Part of a small language model's weights.
Size: vocabulary 8192, 45.4M parameters.
Architecture: LayerNorm before each block, biases, tied embeddings.
Each number is 500 + 25 x the weight over its row's rms, rounded and kept within 0 to 999. Layers, rows and columns count from 0. Numbers have three digits each. The size before them is the row's rms in percent of the matrix's.

# layer 7 MLP down, 512x2048, rms 0.0692, rows 250-463, columns 448-511
099:518484471542508500511493501488511536504504511558497519559568477500480477514496531498468522554510488468508542502502459514512516524517513507504483465532484536458552510529501494451459461474493578
097:477576527496558552490524488495486541512495555472479501526507477502564472463496500527490502455501497513491480523518515469509489488527528512486497511572504519490463482508484509450520477483500465
102:494498560558454474473502468524507466493482501484503478515494475486496476476481506512538481467475521524502513485547437505487477551514506533490498527533460487483475477463498510492522510501474532
100:494520507479491512496497459498483482485475435484495487510495473523502541539511502507485521490530503499464486514547517500503516508482539462497482533550539494463506509553480516501511491473474473
102:497477510473476501484502502479511512447497492490488481494459521465482476514498496477513495542511496511483520530489490476491486512476554531481494494447515529474513526516531503482530476541485487
098:522512489542489480434490495481507508498519476495515486493495498473491469502502538441482504497522544464489467530493509483482523483471482483572507503467504489523513454512528521487549520453497513
098:507493527465497491541507527546503531509501493515462534450522518522480468490499544509497495507528497490479494524452536495478472506473486513506459517564527513487504511491543562517498464495531485
099:491521516545485532528528501461536530509483439509529495507486495551470520492480530482488519535522499527514463466513484481508460483516501514488516493530458484494537524526507490546515524507480533
096:496470468530502492494506514485521481498497519532479475498526519522539510515509484463495493526538483480509466541491498510502513563518523529488495444496490465468507486483512514504481520469497526
098:475497519520504525515522480471478483491531502495517535506531531557446529519522530493510543529591507495521471507522483510510495524488518519486507512529530474500550469516500508513462485535481479
100:519525500517544494477495512514455471525519513475509530535483491529516483490488513476498468499530498495494512500494459503486508500542511523512542451508517495497524480503509513510519492513506505
100:489493525531559495507514504504488509518502503499473480540515535482509459501502521507491452485539494503526519518507461457491427487479533491469516455511478526463507487507483500517491510466533463
103:487497432528550489499497518462536500518491493494489490459477494545509488477519482497502544494498538480503505511516500536494529524518526503507501498470512529512523448490487518500506483505508498
097:519518447515485500533457552483486496490529457473512517440497489535458506482512517452537507532469519496519500481541504506470533481461472490481530543503503501503474492561535482526505511510495524
100:503469507537477497500508504490499477514546515453480515529509471523530525511497579511515481524481521504485514496524450511496490514505498538520504490533511522486469446489529506483492512501501470
096:508528465524490538536467514504463493475498504535492513451437453515510490516477454480505497538507501518512458499548460500477479483478486519558516476532439503547543465524480509485527519522504545
098:508530469505503482543506517528515539543558498525465476495500490482478502494519476519492502505502508493488520503461479494491496497513517525497507526514480496542505479506470551545502523449506525
099:492515496506530490484506484552528500491508565504508504497513533520462485490513467513467506489458556510508489488496504471483470517512501521511492501448503478513512481472510533505556500498545450
100:540508505505462475504464503501506492474533500491478481516484505538529487526504460514484519472528493518493506518512517498532534494480524490494513523485519478450497498503477474507515500501510434
098:486496490468537524486518565477515506539533557515454464583495474488522514489475506483523523536480516487488503494540465523481460488511482443427528508453480496519506524486456530517532519499534513
102:501525527517467461484453477530499528464515499476515497460508505497506515515492487482523468511531518499493471483496459484503512475480485501487478481503510540521523510500492536518512476497479489
098:461516500507501473478492520513490480524452477519524553478521498505471486566504530479467501485514527488495475482489549504479470515467491503463463493508495510498495504508437511488496510456479494
098:509506491507489528539530498481486481507481512472487481512521540513503538565509510485513544555491484485493496489553432540507506566492505517524535470485483484490529510518538542484492525496552529
098:493495504508503480549524474475487479486477530539466457521539517475479531443531514495490507486539543496501495454545517480546496474510515467494507458462521498461474519525527500465487489506526483
101:508539536464478490506511531497492538520494498496466487495504496483535526506485443501522475466499501504468451499487516517533514509499500547498519599477480475452479483509521532497480457494467471
094:531522533531518493436533526508495570493507469511533508484507540514550437527491500520537438512475494502503549509510478533475499503514508520519460504534531503464510456476537535491469567492484455
098:478521519529467513495468525491507512478460538527508465476479478502509539529509514435531521515459481492499439480482509550478552524493510500519533478486515510519481527489473467483519462512506476
098:482499512477486503519480504501534489459498562501512517496553540463545508509510488506472504472529478485482512485470470509482528482530525579513475460497445494552513562448447504511517540507478511
095:477506484505501476512465519514496507545513491508481461514503512518501499462476471517499502555499496495532474506502560514458455508498470516426487502515506514540505520526530494539520508471496477
101:520471441576495444518440505543520497496506467501476496476502506510550517498547508490483496498505505492519534492461478508493535545481502534519521494492518493483492498532520442486544570484510487
098:489515527440432502481478513504479517502483454463530526507542523452501493485505494470484492475470525521494500525448499487504496527506496526483497478506533502498506506481542526495493497488535546
095:480512498514535519545459546480486518476496469515554479495478481497440502495487519503554479525533471518513500501502515451500512472526554523488443514528525491479484484472534466502532485509493468
099:497454545513543490531522467538520504501502474488490489488486468504509511501502523531498517494496520512515509500528530542513513524496503507519497514481526521520539478478516514530500507506479483
097:501534556501494509530545550503490497523473497533490505511473520516489508462498507526526454489490489489512496495475549499518499475498493473461466516523520542507482518495489521486500473472510517
100:501479549515489524547480481522459499533564510492499526503527493490527481535544514456513491525519494507479489492502531507460512466491450538447507466541459496509551489465430544488465518500503474
099:518533481468522476486510476469511485486481576494457478486483533492483564480496468515560518494511506494497478522496481506486485493513556527503504490509495475472470490507504486507521466479518517
101:489529542461489505494493474504497498472518458480453486515457460433516503517507484468473521506504482506503486494496498500541501538521530477484511455508490504498462511543460537486458485501507523
100:504503497483490500510502506467513445518491511460525497498505467501453523503499470472514466518486485473534468521512520474512486479480453466504513477537448491517456482510516488497521512495559496
102:495484490486537486487489474479429519474508547525446509501477487508554462512497480522511495522467491511512501525516481490486515530511519522502490501504476517492502510513529469482465494495499474
098:499485502531531514493496507504447486474509429534531495494519492525503488472524501509470527489492500521486498515503481493494494508497514471489549511515508525490571508489531464546503529485487532
099:526525515463491500526492561525499484496522529511539473469507469486522483428506448494535534446504532516478513532473498544452488489495497514591462509497483479444499514442509507493458517483488490
098:464487471460527476502514474509510459502528475475485496515493502511539528494506490467490457468483509492518480502472521502466465548552482533485522497482493531545484450512452505506513480491468493
097:511481498496528505531480516544512457487528485514440525505473493530543494517493513448442472564499497508521475461489520504504485469521477483483503548486497504473516479507494514510473516478517584
099:511509494509482514497504525474535460501474521444479501532509478495490491470472502492471491475498451508497496530514501502524535494494510490521481502474494496522518480510490505488491483511527527
099:513477489526508468494458545516494531507522525533439492475509484543418481496508481497512516504484503504503489519463525516537530426507471470527513498433491470511483518552474526503518510510512536
100:486542504427534504477488513484472497497515457503502480534520533541465522558509498487500497478509480505517482481520530517526500513497461524493502457513469501492534529492524519489488507521452509
099:470493506472498484503528476470490545519491513516491527553443496493479465542513485500498515528500459508460472508493497541483507447514446518515524445492462474500448485477505515501468499507504469
100:495523504474532520469509475481507500449498493507504445464488519479542497510485462495462488436465523476532516495540494472497499508479495460512523538453507529476509516509443507513518491466550471
097:509520498453464524477496462494468468456489502528485489448492473522503536499472570502495517548470516500514490519492536494528490476523434521526432502501490490506551485476476476483511487496557517
103:469530484491537454495477478461480449467454478468489517515489500466460516467529479472478518516487459508536497510471514483522500499536476539489477454528522484452516502501540490487537556503489511
099:478438480490533516465531509505499488510490517497547464481459532513530497474519529517531467481485486509504483477529481484463438499477519502452498515470532503519476527491550493465501494499539497
098:504536518524488462479487534504518508494471470490520463492517491467540521507499460456522481506545488516461472491532444531473526490460518501488521521470486487532521502502498466491522503491480514
098:522494458485485521492516473522526487474499497502500473486517479438481540484507489493506484501488486487471500530524482514487498466501503525522461460501488481506537469550543446493507524500545444
097:511460539513474521496527524486462489504487507554520505528509495520484504524488515476529522561491536491484530512458488512497499563479475550535490538486485524497498462505516479498514465510495492
100:525532471497470480478500527502522500480504501515490497501525483478526525506484528498496505507513509511474501494480479475479500505495520472525539527508520503470530455535489477506559515498515493
099:496499482528515483515485467509451521580475468443483504493547498463478500528497510529508497541489461511494465469515512516513525498516531474510472522512488484465510468514501460519505451512500474
100:489531508512496444459533523523490492509513485531475491531497494495502497529517495517533502499475493508496494514516468513516484506455511485483491544480518474557501493489548485495497512538508532
098:494503473437533452512530523507483515516514486505491490550472475455493492481490502511466456477505460473499493458499472529536524477515538510494476507543481518512457507510498491491480448483494487
100:504493489531518552488510513535478490486486467503465504485563492510513491511512559537469513489511495488494480515484510521554477488529488507521532507518519469488487535475471494507475501489523479
095:504517533487509508521540507531511478512518500478478513536551498551469481473503477537499548502546458507462502488526524518506514479529491484480492510484486495512503520506544563481501516491512452
101:483524511518540475481504522507544477487457489505523501494522515487495516505515504469505522469505541481508479492440528502503497487532499511477540471526523498529508473487509496458474513495482511
097:475528515540501572502535554492487480512525498477492523543485514414473456473501531514484494496494491530502486528439499530494468477484505483503510513448488514517515517478496498537494497513516522
104:502520539480484493514485460505531495496469528500502544481457486510540515535504508458524470500528463496510537510513492508476488494480500486471478520451549463489495535450483503486515474539460497
098:528529523507537506500507504517473544542519473470505505519498476450518532465494515467514485513522482487479499519486489528513457499435543525514469480494457504482464530494503501528510549489476493
100:492514513500487517540514497501507508484525505502496550484514487482542522500490470497494473503497449513496497518513492472482492514468477508462503493528437528505466525508523545485541502523503540
097:487524530497511494489521533503477518500521441499520453490490514527472514501452474512504488457432481491491536513454511527459508470474479461500444547491487477522541450482526519459512444505499491
096:514468503550494495516497559487534498530497517509483519478503526481451502489500471515483491486507496549488501499521513554459495503494491475476491471505553479463498470470477477478507494458507497
100:464514506510492480531534509526482494475518482516478489518476488460500470505472542503509539485510509513481481491499509504467519441490486501508530528531549485466535513512546524472552507532482505
103:493437540504528510497488469500501491521462519486502516462486489532546523489517495502521526470512507490552461481515537522514520462479513506531464503524471517493528500473501565501492478530450518
101:482503498490444528458489480479477542453494509486522484493486495506514489480480530486521473491479579489511529480463514532504433527508524479514516473499504478543448513523483505488471475508481502
104:488481529481469485465487451467454488531511479490470492435511470538519483513511518452480507520509528495481525530489491463493520488490471510494542534534517494488493523516540515504472424540457462
100:496476476496482498510493515522534527502477502505466497483526477518508538458502475543499481468509468490507515483533521552494512511507486474479492501496515509494515515535451499492516476525509445
096:506568514490528499476467485483465497522489419496512475529485504522475499518514453529497470469464484471493525527533539537450465487498491536535502480491518478487510495480501495512484501516497498
108:530502493451534479468526547496500517461493523467476475465517543519522465496488499536487485521481522505498504491505516417514485486479515460507483500494451472522494476522472509509470484525494529
101:482546419486532537514503464490506516515539490457501523530464454514465491471487489486500521516450479511493479504505535478465510474523480526536497503544470564493486541520479487472524498464488488
096:477502489518485469495455530499470478486499486468534456490517508464490502500502543507481497455452510487486524506512509540517532480504490505509515477497507497530520502474510548476490515498525505
101:515506500499523491507495487450494506488470540523519480519525493488462516503496475488473493502504511496492477495462467496520480503474503545522487492498498543495450514462535514537481500497510469
098:519510468475494506504487484546495531508492520479456491499507474523525483546524524484491463476497497472488475445505502501484515520504501501490486518538492467477518466496498462506502488506508520
097:489482475529470504534496515476520515452563477510496499492505545504501478469473502498473482514483474512503499530465465515468499513488485451476507527482499457469504514481500564491524503476451493
099:500526498447501499505485458481479475543484520445513466492456539501483497553502496495502495488497519528502494494501511483480527486564506506459536539528549489461488497529505518504481486467507466
104:535489490524493523484503514553514475467514484498526510504505474509494498502506485467448527545513500538507492466507525523533517551491477509499530514549460509473511515549506505486559510481526486
101:498470531531468514472481472488525514480497582474492508513502482506501465548502525506500524519476482471473489489527512534519485505510509520530547481473476525507531445496513481509545501519508491
099:484521499444504486499506537505491475489494517507516501470488500501509546463478528484452520481467495485483542458505474469459516520508504475564503496475475469525550508519504472468498477463484544
100:484482482488498487530500538516515500443486460514505496485577478521537541506519468490463562497513531491496519493475482509476491463534497518519507513475548514529476529521480485484518475509494503
102:530488440467499490487453471470469482498488483489479452510558506488447523502489555478491510457514481497503506514479483478489524478463506497499469453507472503476472464500490520511503541528521487
099:517496473447522509594498517466482490485511465505497503501466504509448528494492497485497490482500480511495495480477537505528449506494539509476529540511513543484522474529546514472526490473516445
101:498447486504496505470519484487480500492462486515496487455456480471513471487474528489538469512472494499505488500509510472485465513504442521550503534485466529497473522492472560488492479503510477
100:517488493516517522484500444474511490448505485463523533514491496485503507480496498519505513493509498503487465503492520491516500503507477506479475523480483499485461484480492489525517481471536484
104:483493485510472508476552519496489486514522509483554492535506518490469509515500513512482550490528532551495514488465542556542462534488504518498529511455524563533496507514509443527506508509518459
100:520521474457481505519493539509507465478487527494503517508531493465514502487498524485491511504493506476501497496488505504474479540520443476524536484478482525521478491478518487541506517517525541
099:502479509491475518492521493501486496476543458480469488527524475459479497455500492514493460529475514491493513502478478469504536491498459501481498553496495496454466482501499509525518487506494471
098:516466500494513482498481487530500479483528501459529450487472535472472522506503531503516537444507472507495464474506512516470463498452525566488533512493512470499485553532464526494496503531444529
100:486515504494514480521526517508500523495509512489575471479507534496471506503515499516486477533478490506501527513462492501499534510446467546493528537492470518530541488533566486482479488504471507
140:522473505498487491493514479501491502500503487491477483458516516493460483505512494487490520503481505546493444497499463484495497487486458475507477491507523501481494527523504497499518499540477468
100:499483474502507476481468505466552555467503497503521504523449523493523506522503444537501523518465496511508482506533479502515542522460541519528511469505486495492514478481512514545480514509545513
099:498541490505470529489477466476501542518482522496484547502495507522492464509492506493509483480516498477513498490511497473511543506506535516506523523536489512492510506532493465466449564483538496
097:497478492492525474428516549507486521491511518491488496500494536436504509522499439508526513482551510481466500501530523491508492468515460511483488501496507468520523513515530496478492499492487552
103:517522516508482493489539485479459516459503520524522462486488487477506532483551544496482493544471494468523514486523498539494485516514487530512478494522499512494508464495566565519499493519517539
099:481471438501427457452495472533467505450505461505504515475490513489535497515484454507477564470511513508494516516488471449501483492478517484543496491512486526524474521472509484466517476477480453
102:488514490510454495498493502501463509475503435500498456489509509500509508485497543474520518510470460519502466462467534458510517489515513504517511516462475506473453505518500511490508503514513515
095:469525507497526432508500512460528499418502531522554452511536539478512490470519513502495496502469511490500489513503533538503537527496453466516480447530528516504515469505477433491537499512469523
096:516502460471490544467516510497521570521519493535454537423519476538549487503526463507519475464450488512489522507534516477521504521530506505451520501482523514508522512480490471506534510511473459
097:509508581542561510485487500487484474472467547544525464491471501465520495487503500460504475454502480519508512490531491492496428559512525510535556551503507509484503466538548542489520475506480534
098:533464519535452492514520475506482513512502499570505487498442520510489524488506445480511521536474497488495468514521525491489488528510540465494482458530506510488489484480537518511482513488509477
101:512483479524463533467481488525467490490519521481497494474490493493561499493476484499438473486456501503467519530492466526480458498495504498527497505495502466471465482505488457503491465472468479
099:490485503546531490502488541495515548503497510556504491443523532496503509491508483509514492474542522502496484507483513481513504518520505483531506525470500484532515537482521498476502498509556503
101:474463478495512467509466532508496495493510534485490515475497506532498516491476481498484494520470486523487468509466450520517459497475499515471510470525550543506523513515518481550459525522481504
095:498523520474558469502503530515532541492557496500519465539478511508459512454499454531520494581476529465523506517560497524511468466461553486472542506536529509486500552534473503533493474542496533
103:479553515530495463513477502517469470487472501524512493549518483490514554500468461517538475472519529496460487516449514459448466506485502478528513490526518482495517510506470498473512476510476510
094:496495498557478524523515511516486502501531501493497475493500548527468477443508491509477507495500456480500534477484492448481526496536487487462464499462495500480438506498535487498544460469425512
098:526485533456533534548510493517507504504448528511506500511546480474556513500503513523455520493526485480461469494480441480440500505521470487558503499526454545489546485502529481512460504512497573
099:493510503501506512496513518527483537448501491480551534515464467494459530486492531501512506468476501466511544516500525516452483483502520527533464500489483508525506472506494538545471489506487452
100:495475477527498474496497490547507508472519479471489482508502495504522513495492533529512469502530494502500486509513547484508530538503478493518489456477470471517468547502480544502519486476477525
100:514512499496491529503501492493529496499479491460515459480489497540482534484510509479561472518554496510479512461478501500468514487531495512481487527479462460481515468490471458493509511524491438
098:473513496537471474503485507491522487503491479520518478492492510504502508478497544466493543480490505494523510473540511526488462534531510492507472503483518532506499476482519484487534466513524503
099:504560484461483506493529501496500507497514430486504530491502495517556447465525512497438509509489504502507482492544502474484514526483565446500518464482487472508480550468487515449502505484500483
105:480495499491520513528472500450487496472500456473502507489467508521498482521504459509504531459450481512498524474477509493520495506501512520535523517496495488522526507469477461520494524483546468
103:480524450511520507505501512501502455477489506508510476529481508479514490461515534514522510499471514516487509508487471551452488530489496499495534508503481467474524541493506472508465513510499512
096:499509485505503527481491501495483499487455490505514514493507497483536498477500447465450534476499514518517559497491508512502511477508542492510519494467506505518504488501514520567510488462532497
100:506468490477509486491488481520512509503481505512482512532492508488537537552488468509566509503502527498506498491497468539496509504533487494525488535463519502502446470508534477490516481528532486
095:499514510511484459491495505474496512505532466489507494515516613468565496539480506503518481528484469516515526488493483505472474478534523478521513526478476504501497490490448486502503461533501514
101:512510535494511517527520458511472513468507508518487477457427522541468481528510515507494479486472541493500541504497474505494487466444493506462514480453515563507510486485534524540539488527483496
099:501489501427508500519512479493501466474512474491504532527499486526453472438512478528526507515538539480515530475528508548517497503507505532509516496469502515502498527476511500504470456492477515
098:526498496511518519511491540486509508472444493496478538516505460499485475551493511529456534458517433451480490546513529509508538507501502497512521478520535466534558509497520556489517523472526511
101:495524487531502543480497471508532497458459506489535492487525509521513521519537509501505517463544456525500484519506501502458479525494551496532509510516477528497514492491492512497513531461474509
100:504545515484473518494524494501508462530509543511512482490483482485519522466479510509460535474463512480476517512507487515478507510500495540536471507510503526555508491521497515477510486470489482
104:543484473475482517501523507479514524491500471487495488517507512510495551468519503520458463501472515525503490502498500478525500460478524491518467522487438490517462504515534515474533484515492440
095:504502461502505530533514498461519491533533510482507455497449462480476486493475534499521499527464519494487487484496490471517525477550530546521472459512482540511504497472489496520500465488453508
099:525561504529545486500507512510448439512511509515453490476477488488491502515522515515515472537516519497527525515498486498475490534528449516471467523482516510487504515504520505540478458534500480
101:496514495460535528522536482547511569523503462515534483485478489556482528519515479504465568547502491511504486475525509526507445500521504461497547507491513480537449495440481506490469514473498453
106:521539509514525542501504487498548523525438472498463458463479486515451511507522517486525495490515494494499496491535478495474537545524518519464483484483503526493508508528461499529488496501486475
099:502509520446531501491516485435525544503508455491515499463496465454501516558509535524496511509526453496517522476556445565505455510539509494454529485505523516510443504502518497501529541511537512
163:454505500525505535524463494511512464515532540517504529521499482522527548532467557498490508482520492466447487432517492507499527495502488553504489521519524523481545501477488491529529452484469517
102:497505486533476496525445488515500505527477533518501491453493454533511509523522476515477528483521505486506501515517455501543493531501478517562542505473489460490488497487487471556504523514486507
096:492490484515499525497514447456455499460471535482467523482472521557448467500497488499492496535503539509520500519458470483456498439547502491538524507506466511502524470521487486472501473476492492
109:481510516538527500538529505487497461542518556479561504503494466515463501490490479503497513512493480542548506504495528474498480506515479480516475503500561533521504510464535533467479489515489474
095:504456549494461511495493528518489546500481514490503525504503537533482540513506465517489477431534460543489471477473420511473489493505532471542506481460511502494442444523479502487469509512460500
096:518510488497482508449510474485528542516496470532524563435540525508488513484532544510542488503485484474502527502509482502501515523504475503501480453534501520518494513518469453499515496490510542
098:503476502506476509528517494470499522478504486479439479498542505486458517506504495457527487470521462523479474506541486525525533460473517431487504500523490503570491468516460529500531440535474550
098:474495484491500517501495487491488521463457503490519514498507527479490514505505540517511515517501507509504532501542503503466554552503539530490537510466489530514510527526502499488490496510496530
101:521477483494503526517511511512470466473487512482495492506517511471540478538487500508506480497533485490478507452508454535553531515493491522472484512488462482458514471493525502467522476538512515
104:520492488484514550473499490458478486507486503513495487476487496441468486530493525490480510492516454488492464498504495510474477505524516568490476509521491519446529500503536518470457443492449545
100:501511495476475516540460459474475471499504510518522485477539486466441494439508517468515469542530506511507517490474460513456420521466478543501502525517526485499554510498496504480463519499499564
100:522487521474497510499506503518567498487499513488508458472502536555561524492512509462540527512535495511501487475520508509479482539494483499464559521516524513449484474551486542484513491494555509
099:509468503540547509519489477479482480457464490515501534456538520471516465485480504503493458470501475507495450489489449478495491472480539509497548493472471511496435456526526501505485511544493543
098:491479533484467512564458498498486524438475506483477537453504505527468510478491525498493504449505497493505522508482521485498512479490514483459503510485483529489477537485497482528447478481469524
104:510528510519476507505506501488471537558475486542507521486501539559476464527500501471473513509495508475505485493486539488515546490522518496519516497532433535495509485505523550545494512541533513
101:516536482499500499424483496498495526497508459524518471480450492472539508500463484487511485451503490499492500510475529489491519507499483491520503531493491500506554513492474458521483510464453486
098:498509504455475504503482501510504466502497464499505458498444496543516505526496538501502467485497489481504453498493548559453521517508468544487527508521493497514535505524473495483523475504538503
103:520494518542495479502545459527519521523491508487464479534496521475524487517509481529445459490514504516492506492499499482538473466503516553485510555479480525499512515517523520475496506519530495
098:509566486502518472453470494456505511473484486499448487474541491478504456537502518499513533465492503491503569506487511476498509453525478557482495508494532481528456526497515490495538487494471488
100:512489557529448483533515438490468479509506512490463478456521484489510486526520496548537536521441570488471515529509517476524522499487495488451531469476499495496473523517519525530533555506512549
100:486533545519548488496526491494507449513472539510503508473535518496504471487499439502470496498531463522506502515508480510469518481471490530505446500483484459483477483495522481527480526497505505
101:519452471526512484544484498477524506516473497481479542510467518530518524517496501503488469508458446515490510480516528497523532511520480503484481492525504509484496461526528503518503530517484522
098:526515515515521446522477487515459483490494492493467487508523510503505469478504487490484449531502537500503459518460495504489528454480500541480491553475513529541515552493506513539486537479508451
100:471505533531491498506514441524518487496541492503497496520471470507429518518494540519511492479488505463549525482520502485520515479515501540526488524475509480512502513477503511517492475526490539
098:502513514459543487500491496499504500550478480523495487533467500546492472495506496536490450466493518498502518521503538512489501526506496529508468488560514548463485491518512538541503539509486518
099:491513455540455479513498454483499537545495523472522530480490508473537491552500504484489508530502537521542496487524506467493505482505485492474475496546464522503541520502496544536493548492519519
098:496478506543501500516484471487492453489532480517509480472532489518542471463488482469504481489506464481480502519509510446485522501487476497555471517494463520515502478506507517487482510525497485
099:496494520492577492506508485490517474560479506488534517493535558508469523470516519452517498549506512530512495495526493495505483508494491493471463513491545503524513501487523514512478497500517497
100:506523456461516480525472492495517480505476432520541496469469501446559509527506501506480508519446498516514485496486499508481528485506444504514542490544459489443486460503535485525498527535482472
101:463483489532400454534516482545545487512493501488515497527505524507515481490499503545486507496473452512514525500511494510450494518510508514523467489526508509541525518517471500535460483507483486
097:498462523464480518463515529513504502509513486505538520468516540489495477480491518489545551489541479515530500490519500517507465497493475478471503466482484498513528506501488503503506511499490521
099:495479473480507506458505517544505470503519510477503497476534494499518529477496491524487497491543507505503520521477504495482521496494463513485484498509484522466494503490457555470487491548502523
098:499496484507479517507533464489512463464522521531524481521532441472545477441488541494515499554516470477485483491534452530489401529497504447522483516465491492501496488494469479506552481511492501
103:467475479489559537507502500479538506535516459479541503494535491483526465533517505480491472482529503501481503524511524469499500519519504480537518510481490469537496473522511486485518508535463500
097:491511490533485491498489465480484525452518487503495498541451481551464519483476522490509472519492496494498507496545514496507507538506482490494504483534508504486514536514538521518452505483466495
102:504542474501518516543522464466482507508461516558503542528495481513485520539526495521521501462545516520481497495482495501502531501499525521532492549484503492453548518517464491491527496469496507
103:481531477462520492478516529516558502476515494506489521485531504473478514515495501489506523511514507511514485509499495488500521541495536512489504478476522515546499516474469536518464473485465476
098:519519533493558515470523505430531530512456513524485518475531522526559512487518507495457486511469561483462500526477491527520505485516496483514522522506480499513533467461512529486470498534457444
096:479498498486482467486474465497472506494527467485492480481523499520476460467480493513473481456463497491505476473482493565500484530466497499510522464513489492488512502492507491509507533517497503
101:514453516416495547484511492530513488529488486526480455487525508520482510525482497498492483484501495506503520511489552525485504467527515471544504460534507487453472502502449522460478493488473504
100:503530487453485511494484505509494502461490545524492491512492509490488466477505546443475482528501552474498493517519514508490471509519458478481516469499541480511494476507511478497478486488505525
101:517524506506482513463478534490510458522500514517502509497511551405508520555489548484499497484455518524498512503537480512504515464470522467511483493581508476536490486520503477482496517467469495
101:524469485497503517476541526503516534479489558522506498513479486485451519509522525470463549505467482510500470519505527515509479487483521467519491467489522487476496524507481513506520498512533524
100:494459467475477521502492484479491501522506502488493521510524484483486494469500523494504505477500501481508517501491503507506545498492438486484498493523511480489490537495476538524480527538517507
098:492520541522509516544497481472531478493514516496437529473483559474496486459494470530498495500590481486500494501520501520493527539515485509495507488445517516540471517492480507550486461480502493
099:506492537464528495549523498502514493535491465481505497552541524509495481542504476479505514462450550496521488478467481489503471492489473502494536484509515493547524525495490530488497509527520484
099:527473488518512474500531493491486483521506471484470538508513516475472545509508499529525466478491494528473488539519489491535484520494490465474490497527468526527475473471490504510502487473551490
100:513451507535500484552502524509451509458485495554551447521493515492469515523520498491521502483493509484488465496512479474498485501485471518454485477493482548522479504510481535525470499526489512
101:507510470468468498453527542521517519441460513517519482519500496487523463488547461504457516531466522493491551489526494485485537521503504501484500524490546496522537501545486472502461536501541520
102:510513512542503533474520529539515494535463505503496514506488506496480488504521533545458473494502484495523528506500466480535472504478556494517475489516486538473474556484492494442492500476477450
099:514530514523487469518500486534430507504503548466491509538483497525472505461547504537471448518516509476519486508502463495497536524497487475513468528495459495541515481517517485522507473469492487
095:487459506535508522504512502525505502458518515534457523514476468507527548484510495474522521539583492495498456492455504512527460490491497535500484420493496476510514523519509476513535538488455523
099:475527488532516472492516493507535497481509494507495517501501510467518502507505530482492470519536468548507518499517482550495437527499509503518487516496499518441529483526465504497513527476552452
105:520539493488471484487494542489503496537546488503485467516503495510476514538492485502491471519466524466487518541498519454487513506468490483493508506492489474515519524507482513518522501480479490
095:505459496483445461496493484490472498477529488498520477490534508445446498467511500483496531510503506519519474502478500518477498519545466502542516526480525494521475512479471481510458532548506533
100:479513487476498517476486479502515500486471539532474461554487467478456492510489459493525483528491493490496539510494471456488497514500457509491478497470499477468528502466539504506499483513525502
100:526493552474546502522519506516503497506520498488498472467520507521499464479496479494487490497497487487504484499479499468481489489462521501486490493534534513450513547511479447524507521468493510
099:496513502493549521531502476504471488516477507461431493492500469485456521518494528509520463547462473473447528511472506478527493497486533493493517499446493487499500536486538517507454494476503466
104:516513475522521486498516505527488472500514501483510492542477511512490497537511493528494467485503527511500558514466498492515552517478508518509473531496517508510469521514505499532517478502488506
100:497536494476472484490511542484516442543513482525521522439524525526483495501496492478506553467491523481510526495500483510488532510513489515533542483494503484459494469478494511490509514488471513
098:499503563484497503511499489520535481481459539472490498527499480497501496507506460510520515504517532486513492511507489514515526461500511497479528566493453507558511530505523449474510511501495555
100:470525511499508534479469506480526476505549514509505521509467489488525466517482544507506479449494481520498493501523527497496491456524494490514446466518461523450537543484469495510485528483540483
100:491466521505515466504498523488528514544487502504522480495521467528470487477515496486513510473497503494497496488498465464487465519473469462487515459491555469511504446459508501456445491497460504
096:468478465462531516518561519483493478522466485517499490486537498515488525513502468520457528498490475490508496491454547475499498493545556508487494487511520490491493470529526495521484509502476450
095:494505511510555522549496492487501502498545470524490441490545494522463502490500481477513487542501487499509530482490519482535490516500471504511434498514522467482536484500492512439517514505467518
102:509486529541493505509507512527522476526482491506539505469505469500472494480528507494493540455505498504488494539510508469496485445547482494495497454531466523489467524523472502479494520488482511
095:502459483493499492469513486530520527468489450529483491509538499504544505506507493509497529487511496493509484499505501492469485439507528513505514505519491475512477525498576484470459482477526482
102:498525513490491514479499546526536546506508510479493483501503536478473536546504526496497513504471505523518480516501506487504529472494529524500528552505444491486510494495506532508514495518490544
098:531484500558452502474504484505495503531497512509481495484532491519487490512469503486526502500480466501495516494463477516475483478501478497528517469480484509519494492495435491555508488506512507
098:496492485502435523460527505477495495511485551497479489484523478454465528531508489495508480490485519512532532504464517505467482537501453499492462476471540507503489523477468524513493500521545506
097:482499527533452457495533477481532518521484480509501545491520547515543526529463505464508533515539509480492513507488506493508493518467464512508491494486521505528535450532502508533485491514523571
100:507511510479522483506479514531486500476487495483501489503494488483502527504509496498492489472520519502514423511512454488502469494515560485477490489512473553446490518517514488502506480498560534
100:506505493501488541478494528485442491502527437497526533495470540524491519502498457483504514499554468499524495484501513549512474522502504449530494479508462552526516488465541505466545496515522483
099:501517529534506492506500501525516525512510492499501537488543521444521473473498535507498457470523530493518501495497462441549485565492519460531498498500511502461537544537519532486514526517536475
102:538492465515469493513515486485559472485485517475513534532452496552552540476502510442500492485498523509535522508481524464507493458472485482495523520490517508467472491484498489529507512512506540
096:475464485529548533501509546525533472462469469459492493517490479483527487516492462485526492461520518499511466491449551523502482522538508462460528498510522493505537490509478467521490500501467488
097:480488510516441534493500498480503504502514445504477505535479505495546479582483449499500517496499475496484469502503517478528429550477512496452508536487500516502513523524548508516496464507479496
101:480493493547428513462513457476514510438470532484524494497542522504483503514505450555509490480508497478493500488499469521467489502480525497488494510525471461487531507525485519484443480501520539
098:478523498506493440533489516491561469464504534487479499495492511531502526514481519474500488469500491481488481529486467484543536517473522482513511480540526490522562510493501472440458527540474482
103:501464545511511473537505555467498489496538520517491505478535518465489472492487473452484471515470479484539498537505492488507513531496465501527460547490472419503509473461486504465505496517489531
102:503535489538475480532521545494489534504472537483557474534489488510455457513499459540512517527480492519509505506546498494473507454499518511469545535518482522471518507509504516501495456511491454
096:492493470502481460509497508499540496479499500532487509512501540530565514506516530509528537498445531491479523519470519511531521463438486540464478524526552504485532527503499533499478462530484504